config.toml
n_layer = 8
n_kv_head = 3
vocab_size = 20938
positions = "rope"
rope_base = 500000.0
tie_embeddings = false
extras = ["capped logits"]
init = "trunc"
beta1 = 0.9
lr_head = 0.00593
decay_fraction = 0.265
decay_shape = "square"
batch_tokens = [65536, 131072]
train_tokens = 1386000000
steps = 14953
Each number is 128 + 24 x the weight over its row's rms, rounded and kept within 0 to 255. Layers, rows and columns count from 0. Numbers have three digits each. The size before them is the row's rms in percent of the matrix's.

# down: layer 5 MLP down (transposed), 2048x512, rms 0.0416, rows 2005-2015, columns 128-255
# up: layer 5 MLP up, 2048x512, rms 0.0788, rows 2006-2015, columns 128-255
down2005 113:128110108123131120119134105121112171143102136138127100125106103147137114135127125109107124114167153124125113153126106126145116255143122133100121120130151129149143151128118096132119145134148123101103142117132111134140120127122116167154155095148131119114102121103096126134113118130106116103137141137108146136131109108133120114133126111170144105116143143131132101127101102126126108131121
up2006 104:149102131121139169129120141154101168107146108125106125135127137125127138169145110142088180153106104115134147160158156117164118133141121128153110104068153086128136103139112097145154117118177146107150100183104175127177129127108108103145105144110095109125121111171100137105173104157105118109119118125125116205126154096141085155107149116078120179121103168148104108132142133132164136162137
down2006 120:139169109160142162137142112111157227115137157140153145132129117135104092109111089156093140141117080126141142099119118153107090255170133120141133109080134178144117148156132102109157167174138118134099136144112104179171147138142159112142125149117149144135079133170094092115137118133117149126143142093151133165162126129148118091105122126060143150130144163108114134121124115106114120167119
up2007 107:149122141097163128084131174110112165140099129178148124101148193126109091152160138086121138113130128122165132123176113140102129140145122107106092131145119123123114102168129112133129103125115118122114191164117091111136117143101139154155132130126124159136147091171123158126155153129130120125125126132149099136140099133097158143172130099152107159108132093118158115148118159135176148098105
down2007 109:126207167125122149107110146111091178104140103143104144148137139090141094108160122121135139110118162111156139091093104142132166149138123123077085123158112119119118098147109071115130081129110151175174127164140087098119089157112160120130110162129141198131111099114119145124098129161123105146117135118153099144148128128159159135155120138186129142138111078154154153124156087067136131087138
up2008 101:169125121103178162135164130103094173110110146106134112131132155147140129136123146119142154130153108167184129127105135120107111127095164129104138180107135109138193204145125077086108136119111129117126129135135104111141139103127102153126141080115138149130082152123132118123127145137124182147073145113102138130140165123139092118133168087145128138151152112136140106124142127123094172079113
down2008 108:146162130117133081104122125119105129149124120111175096134098144098143092114146133100095128098165081125149157185107111098121138128148096112156152128146115101111142170148119105157115134154120111092122095110087122128118104148175121122115139134093117130135100122100121102095100133119165156167090153121137065163154153142108165108111143104141088126108104118133177140114132137140130161139177
up2009 099:106148113160102149113119102136154123119120085160160103112132132148135146144143116101132176121118123113141135123154104113079119193129127117149126137120080119130107085174102150173089136086142147141143160191121124115056125108145158139108123126125127115123144072105112108118122109161119135161151110166150154113133146154145127137102137112121144142169118102115123093135129167116130102184120
down2009 105:132151170157141153107115144146148104165108148097128130149120132117108094152112119104150097124121114157150155131130144130103090197158132129103094121111096165115143128159109125118130127115151124090130118123155161158175139183147128158175123129127167091144126132141136105084086136109124145134112143143121116154187134111125114094129132155124112112141142108100176155126138122134104113151148
up2010 091:100144127152119106103130124123124116124114080144153148179100117114140093160155125138119171143149152126156123106105139123106131136122131100127134153166111117117085106124134145115133133132173131171117139096137108140165111132140156118116130122207170129147126115104143120102135156153105167173106129119060089122122099144118135149141130149176107111160111104113129118148105114095127116159165
down2010 092:129110074137109099119117137119141100123154082107107115146161176122139160107120102129132125114203161196102122127130147137139092148138110146103114150139131103091153127134134112142070120101097134080119131088118101110133101139120182106137111118120143115099150115118131167101165085132092133107128114158137113131112174155147120184144185177099093162164110136114166130128137141148124154096135
up2011 084:128151126163174136134108122120150086128122148112160085122119094126130114099138104125138110071127134133153125133162123144145159128116135088123138154136077120135083079113125140146090165190161124120120162159094122134138080135102156120144161140131121155143125088140101120120123113105120101128132124129131106116108122126117111203104153131157085119105144129133099090123134143123153105125138
down2011 088:141130099156119126118152088100100125066111140101157110140135116094098143127156184158163083131121104123134112142136143146139119219137130100129121116109138156133114114170131120145125177131115114134139102112139140153098114144146134131139160148107141126158109107091163124140116135174129111162140146132146154110119100159160133115108139132114114089183119124125127115147150139095095107113122
up2012 098:134148166115108127131164106133123134133112157122095095100130130140098123088147140137136176071116099134137135084103136123103105114108164141096143134140112137128115103102152148172158075146131129086089145132100130118098139114168099065110155162103129127104140089131094114099157127124100137140135095148139121132107098133109104099140119135094142148103164157129138118125105140127169149117113
down2012 098:147119134180157174141063146122084136118104120131131125150137101119114102106108149095115151142103103133146142179160121125151135070149117134118152155108129087148130127090126104146105151123121140153156112105153139140158126150129110141135145137127141119120160116129116129113121119103181187108096115112096141091139173140191170137132163133113096136137122152175152121136124108140140131098134
up2013 107:142105147082171108122077129121122103139097107142140111110092139124119098149133177132102123156127157152115122158151112117169141120117103116126120141130138119122133176129081113109120118135171144124151124121111143107131168137082128095094120131151106114098130128133134108134170113106157131165157086129055111128104117131064111122121099112114177122109140142103072130116138136151116103185113
down2013 094:114139112142116165129119102126153036111116116137095110160143133124141106081137074158123113086070138096134106139131120109105125117078103135140134165156106151093143109133117164082115126136101129142153136154108130109146093132158128135143133178097126168104148144103138160136099192100109091066143146129117148128158134110102110121166073141136144103116117140109130133157168132109103120123123
up2014 096:141138123153158127132159124124111079142142132132116135128156176099194142148086124117101116117145167098111123154153129138155139107138113159145101132116103114092106067152139145146147094146117123123137151127130110147124147112126114119126154120125130183126111143188113139085147145120131095140109127142098109143137143135155139126123150109136080123136096125136117131142193148130148127088102
down2014 097:110141143106141122091054119140131134132100152086106126129136093119154090150143122124120137085081107129156148135112164114124143143126096165148091153174119118149139110103139135195128117117125160090147178185132103150143101108137132074112154151122113122092123154122134179103102114115138136142104134152123144119079122134104108181104140171112127150103136136095155073149120127121130158133105
up2015 094:087140144173155116102154088136122190089135120110115146128119111107135158141150147155142142161140110135133119102121066183154138123106163106122153160092157106124162119125168134089078126118144149151150115119117147096100136159095132141102122118138157109115121136128134163134153120104136135130146101139157137100146125125119137123077166136130117122143095072161139134152144084130093138123119
down2015 087:132141126104143120116119104165114068119113102167107119148132177067159103188114135143109130092128134088147135129137130126130150203076130135169134090148099102131148136115135132108162115118146110091106130113163132131104104098120122148116142131092110143139137106140151133153105099147111164153113143098153129099174115147110161144190130150104138100144082171124149118133142118100124139134132